python train.py --d_model=576 --rope_base=1810.0 --init="normal" --optimizer="adamw" --beta2=0.99 --train_tokens=1185000000
Each number is 128 + 32 x the weight over its row's rms, rounded and kept within 0 to 255. Layers, rows and columns count from 0. Numbers have three digits each. The size before them is the row's rms in percent of the matrix's.

# o: layer 10 attention output (transposed), 448x576, rms 0.0392, rows 6-13,70-77,134-141,198-205,261-268,325-332,389-396, columns 384-479
# v: layer 10 attention value, 64x576, rms 0.0364, rows 6-13, columns 384-479
o261 090:133121063122119138136138150125115113141120072116133088090140091130164107096136114106122162117089158124090107068153129118103082158084154141121101107108079112067134118112163144197163117137141095115127137120144176107157102058144137089137078163128124123185184088127076098122184147110152094080
o325 103:169115080147102192151138173132101166106144114143117074136108075097147122128089091135111149083094144132162136099154113170127109125135154099138151105151119066097134135118152180159137146105080205085158118153121109094148144120145117088131172171089155146157110127137139161173100088119156077086
o389 111:178169150140131168095141143125075184149093128176099126144141120114175150169133157119161149169106150097138101090183086176145137096121187055101097134118193059144132172141157115151146105134156143096193050140129137143132102157150143087146131091158143113126112131182184093107205111075128117152
v6 094:119104115122119103088094101099139142124138111116137080103152145121111093132141139128147180106137095146150071152134125096098196189105139218107103082141149098072112114090178082132144139181161156182090142161156149079123133068142139104070107127130117161152133171067155114179124166145209103115
o6 092:171169196172114145101120094158138158085121171092125122184109137132126195084114090098154111131146081093157154117158119162136112182101061058116110174187082121093161125090118152101122165160138091123108105159103122131150124187102096079069178143125183205203126116194143132120184117059111183175
o70 083:154145164142112137089092093149079149139107143127106123171105141121159171100132109088147097100141124122138106126117121113125129126120164068132168139117091126119113114108136106113098185133095137129130099138094072166145091140122118140117160140110108112126130130157098183127212111122109109091
o134 106:134221176134153136105103107174168157114167110148126167155126104091163169099112099062140118103172089116144191084106105179127093121102052078148116173120087143140149144100139122051140159095088070120116121136143125148152121189114104112143127085090137115131114108178093118121177107086089155115
o198 100:118187154156128141146053118161183130133177147165075150086133152113152104080127177125133171104092118098100100108117157099141110137133170094126116067104060142139126050112124120085077168159125134108155153131163166137122110116176089125130054086162096106123150161115130151132241135056122092129
o262 094:109171189149119122113092088161155136125144162114100128170134158121137168077114120141116110114115117099219086115110134118161116154109072082128152117147075124131119081103110134056096168160105104097137088122119146167123104144070111096108144110146154183115105100169195127107115062055093118152
o326 091:107182177132138098154088105172190144082169113129144140114140137075133122063144120166102144095113078131163109138138175151186127169130121104139108132110064120161136100111124068017077174123073132107118116119130139178155115129128113081093116072164139129133104167201170115098122144078119097098
o390 076:097093156134175202159113125142196116080127146136096092100148073083125101102166150084134138107131102164133129072129116132122152087145090087098098160192153130150117082124126131066177090123147137130165179144180169142098099148116066118097070128116132093175173129177113175097228126106151168080
v7 099:101101155185161180058120167063106121155144105205149105112104155143157178126100119173156167112170140096157120167130133114142165133151178199102117151103156149175165166105122149149140119115142138144123108153135125114053076172145130107115066107071186076125053083105152104127129107056145140141
o7 100:081140146148169091172093158079103154116136145073141143119123100105114138124101148114128127153066126207138140143105171094156118096146120116094127173143158093137140096135113112149130187138122128168121156117104123184123174129111081168093179099186158140144170172098097113104165118086144125134
o71 088:105135097123131082095127089112112173171112173148130170071161106046112051118161124135135123161171126084095120138126153116137087120114120114138181095118164114103153111092160165102108076151126109119159112160125040145079128166165131140122098157154178134113134168118122155110126122091093151158
o135 104:090100076157124076179135168121090129114132095094106080094202107151088066131107114122107167152125169127117161138109164092143168088132097119107166145188197107092184115139134132182208118130120153093105132150074106145115123081154108181118146176138110085097172151154063146139074130098163090076
o199 105:135103096140099138092167155154120110091140104126089121164159080099099126091157031136130132092180129087118142114156136180136158139119141095178191156129152140082164157100138129103128121148145153148097116162125142160103179163123113115173141121138135112095132163089055082104000139103144176100
o263 103:066130161163127099131109104105161144116108177123116138151104125102111095083137101121115109156151081123128139159125172128196122152152079073116165147155170113149151148080126124171075099161138102145144139182109127177106135155117113161108142100174208153072134128121112179095087123119074164141
o327 101:125102122190151127160132111066076064134082140099116102124166069128072140117088071126125149096159104090149147133111151085146130100134096172105137141101172102167203171137110089202095102117130146232081147170088120165102186136069179098110124150121174132074132121080100123118045120123088121137
o391 100:157105086153144142091145152089109145110110053093105113172142096171124182147116114060117145075139198167096165137102114094111156094092101124160087134102170147156145093166126139178160139093128140132123116135117148128161201082166091125079178146125151082112111146113122120136012141115115138091
v8 106:116141181101124112091124140138127156167058150152086095170124132147120139159137158080153101132145129082153119129181110088094123115150080192166076124046113089126166114116120141146101097096196088126143100102118130122087098130126144156176119172076101121147161136138127110126122104116103111167
o8 100:114109088115151092139190103103135124141153113072104151106162130139142134039119173175081083162143127157081095169120139152148100104141136121138076071141136168069129146159094159122147135058095142118106161120135171104121127159090105066120093135143146151196110110127137152116032105145181152121
o72 096:104120134101065143157152093141118066149098163141138197151085180119137120117107159123151098081183109121159098168162068142152096178175150114169068083097172107114151191065113119063110131112142177112115138126117163068138156164156129115135180137156124167118131168129089147102016183114167110157
o136 114:079156158104114089122150138143211138089155106146123130124157155115057142125110129118085091098161118089126109148139187128149116114129114108083048073204095131076115183118068122049075130093098155109165191135166145114120106123106087088131116104173163166104096128138088123163143122178160147095
o200 120:096087174155097113148067175161106165086146111150085174159076153097084117160162148150167122135086101092146119120173165136106162169076143156131089109141114122094173195152098102085018167178150169116137156135119128094098144127125156135116137063197097186122103124156092135118165103155106121105
o264 089:123106103119093107141151079127133104143128093163145163099180141086081117101127115188096111083181148111153142117156116130118096137143162113112042111090138115126158135137107150107136154100082181100138159120134218111087158083078148094119073134152094150177133130153080137148011094105144064123
o328 106:081074090095081142112148078202125126105132143160107112153122157092159153084102152135129126087157126091126142121139122126144125119100142131129041129109154145109150144121115138104069129094122163137204181114168155093085134120073155072123113131114124163153100135113058108148074152122081146111
o392 104:110112123126126106162118166162101151123112064159089136178167162095122150083136136168073130143113131104132131121175122140160170134138082125152110184120139169067122145117069117125170088167142126073145133077107172166121180177152127043144172084183134100128094116199118154090152128173078193148
v9 108:113064111163130083103168114094124105147209120125165124113117152065132220122136170120048156073165151143133137114100129105042062121149155177138162149092170112168181086139057167128162148105099101160142105085110130132163062144176083061131104126077113137123126108128212079158124080178082104120
o9 097:101126175088152144116151087186149139147123068097184116099166105135132050092196073119159147115103092200160127108098146107102119134103095159139132130117115069117110155138085135127147061163155102139150171114101171154114130088102069133159150158139087091041106187140160149128139162157095084135
o73 097:112105115103112117156129099117114134131161079115114088112155127125103127149091152151096116082110125146101151127141146065117154115125136141130196206110084118096124099171042155092106137134104136108152161090081188130127099163138107085158154147117090060107106162148204180133137168107099136144
o137 118:102091108105137154125122100093103128168108168134098106036187136176055112133161133189092145124104096092077177110125163065099162067089091180149159089123156088115113142212088157139171090133142107092145183140132136094093061141123140134127170131167091129098143127171123167168191158134091172120
o201 115:128107119085085161129108183134038144152110097130057135089099158147123088179130122117152099129174095090093114098131149126115149069143145132186190109103187170045141166151150137143165132102153113138171110152115138082075140151152108138155175186145094185106131109159117137135176157140102128109
o265 082:143102142092130130137136138146112126158126050162109096160143147187140099135138128113158182094124114188148165106109097094103173114115135118143199185169165089123102108148082144112100146169121105181152154136143128105110157122140096151178149168143112076092134184118165164193021138095118137120
o329 108:055041117118145173109153114077081112154115072170143091110173142164082113161140057178170098120153120126125146081100154106103121071139147179134195102082145065125149132165114156183121104141134140108172186118115154085077087131147153110156154123084154103077075124135138154131094123181103176131
o393 112:106064173167126087105133109103082167103119089148101132115162170138144090122120064157128140117162172117149149102159170136123103061139152117156135087119185114102175119151118116119139105086111117115103186152092176143128036099146110132077178149135137122059126127148197120080057164183101086126
v10 098:131086132139187144124126115137154134059173151148123170146165130128107079135118138159137163122153125113131088122137171108080087107120121149142077112120076164162085076171139091112144099124095117144135140106165183098131121182146129135203155131074121109102131123133113139149137099097131157136
o10 096:098125074189214134126168190124120133125124090132115118075105085114167175094128175126141115186103185137129135142200122099137134188136106103144117129164132128082145128124119115204154127099104112137117056143126131088144104151092144106055131155124130158171130130143171124092131114086142139151
o74 090:119098158139153163124127132163155180119087086138111156134145093027057137096146102071180123144110111060138141144183172154103117148106153128179123127170107136166113079152159120121090099155156108084219092138098059129145102110171133125137105172123197119184092154082181062148255166181065096093
o138 105:123110069084162098162167181083069170183121088130075126089164087127117153098118105095122138076173102074140160141143142137166174165080113138158148127150212137080117149141118153130147071122127084054098116117118134112097110176124147098111116146080130122117102100169128159158147095166057118138
o202 112:127149123104132102120139153170095114099146067083139126145154128047099082108112103072099186086121122061113129164105190177131086106107125112144118143116144174092131102147142130089097135115126108063155145157144147139131113134114122083106144119121148112109120126082126056114056130209121101098
o266 087:124126176147138147134127132151151150125120088122133138121125103097084172131139144133120123116159073070177126172153193130112120128148088091122155129153142165153101087117149114160109070093113103069124161192142114144134129165086123100092139134157174125181101170124189082099216119163048126105
o330 100:149079133117108113124150126173087122091105149154137152125108101119106164125109096144098119061174109088147148124168157105128144124151113149142090132148138122139158120158114110140103087097107133130112092180146134116141172138056164090091179156082127149082088109136196121094067088118096124110
o394 093:142156112134148183141151135073104132097113105091095062121064144160147183105140087100169137093109176149128107116123167123144128167154109091157152165107165125087107102133125119126103177124094121066125095105159122091150126079112118135117101176088074114121168094147137136110116097149129130175
v11 103:108122148138086129084132105127115143063146114088117125108138128121097148130135159074125179125152179098109169134139166117067144093160110145130111134056115127141181085087152090059087184130156204074182128108130166115154144114060098089175160075112118139126111137167106158133130130064164137136
o11 100:142124140111152129146127165126137126159128054135130098160154121091089113157150122115124180133191098102076087158090153137196145121071153094158133120133159149114038140123158108169146046115167122097123089076078061141155112104152157146142063149063132105104121159134082112183085080131107106116
o75 101:087114144138108143166120094089138162076115074116182133144119156105074174153151129087137174129096073161135130102226142160118138115119138121110138135123155102161084169120150082162098145149148158144200140142121112151111125131135164110103089105143147150167074146090050112138161137109148177107
o139 108:106082089101110151126101135072149127144117134149131101095123117106108134125135125121111110122167049029082126172170123157143145084074107077102144157131166136172065135157168098107139137098132139075162120141145139112125103176213147086128093124145143104139130143120133142147168133189106148094
o203 109:114117112105122132142157121126155127108124122091168080139144124084089096152091100073112161065148102132149163142118151164139123061124147126143121152183119127168121141089115123077124136100148080121116096164137158153156141159111111155121172105118138121169123129130064088102166098141205106062
o267 089:138115083107119108128175139133157161136101070158145087155167148094084170123136103079154151100122085084134100087130134127171109100076141163117080142075153104159104151151120089092133090133138115133186111126084060168115087107166123152135043109131137090148129135136071109202188126133160146090
o331 106:085159082089091142121117112139156143161088102156123131080102168102063107145123119161152124102109101103140143158157130099141180041112099109152117160120151117119087089130115107055170123130150092109155107128115118144143105126119116128162115039116127126125122118179102140141174098146153154084
o395 101:133135177084096121126091098090164123131112162080130073100075153158087141177098140119136110096120081147133209160149116113103134073136186072141159128130128131125137114118134096096119091118150113125086141136143138096154114133138136189081090118115138133144126117160134132069055076089161133158
v12 101:152136061151140154158142068074130133146157171140064111105149043100119131120182141170107139143127164072164144134110143168112119117133125082134125124106129122154154144118140119101139113129120081109115080120142057096147163140136197148142117176151141107115092131194174157173130147175145101109
o12 103:156162195071117164149177099160092141091116103135173098166147130094105150100113137084102121159148093138117089185154121147185134118192121138158128080131131161138121128100151073112112120051176129117081115163092131153162135107130166096070168117116078150090098084096113140081116085139086119089
o76 100:141126142108139150053143168099131120091195138120112105157062134115156122177125105172096167115116167176129118103118078098103123104125085141090143155174126136075155090133062158083199180080104132150060089106126122101175101089118131110097157146098097080148130099067170099108202129090131089165
o140 111:113156181102133107086087138207108149168099103132193121113140147099103186155111124095119146100126140149152080159159101097091099114162133209121119181146084110077161136172153113095131098088126112137110179132097187078148136067090157135074163090118117128115133127108158097126138138108114137125
o204 115:146146139124107166090112137118104159114141187094120145122120068124128182107139134167079164144101135133142125097093099113084091130140097110145170066135043112076130121183164114119118150117116132107097121108158099092109142138103106131116094141124110162109160138152193136154190154084075134168
o268 089:160188139065133144128109163162139136146126131133114091163104161089085128170034162112072139150121178136151055145146078120135118116093073136139109114179104119068133131172087156123124118103160142213079047089122111122131152131119148120100140126106119125153139086109123105110102098049128123184
o332 096:057131095162135138200148156131099158071129062139162098079115148124122142147122155084162148102113127106138164101150153148102099098080147111112150064100159131154160114145178130132146074105100110136108121134091106111113082085186099143089071098104067110153069130091154103127157102125105133127
o396 108:111095145122101139177114142152130151103185147165146134124145105100123118150120085152141145106150152155108161141134174164196074180167102138095154131090129112145111115127159116132136141164125128078128151190112083171135165071099131095097125155143108151112130143091159160133187109217139131122
v13 106:099160123162113173162155195131108171101106157156104143116062146122142127180075132148103105090098152146094140139121076133148147091165106143139148103123131132064132140052120105091059131143118124127161137142134119173118148136056092123160135170092101137141092186111138167084117130146109185153
o13 097:126060085110155105140120116135191095156152111151115153105186122159099142077144110086197166196125128151118126103145175113118066157110182138159092122109124124168183124149124119180193094113100163101111087136138162131171129075100133117146081148089067090170168094093030133149138142168164125131
o77 104:075066136159137148200124125112126142165114097161142142101144108135085164151149113146175124180147097128186173164186134197170073162104143121127068114106129114191125137111143109221101131112099159120196134165138165150071146113155120142154107083138111123189122185123061077081148156213104131166
o141 101:134079075115162104140101117073171078090146091120129117116122129161134113115167119115184104196112127110156151125149175164131110157123134112108115122185107136177095182140153094233161109097125123117132094153117088135125182172140089110138074129129126134202161128125061130086149134217135102109
o205 121:149089125117116215127129148100138163102123076098150094106140125095118108185139122155163122144069134101195193163168128179118173138094129098136124075192140158120117136106128073130124144076123142092130113139122171117103125137107108129126104161155147166182094118103070167089139109167106102083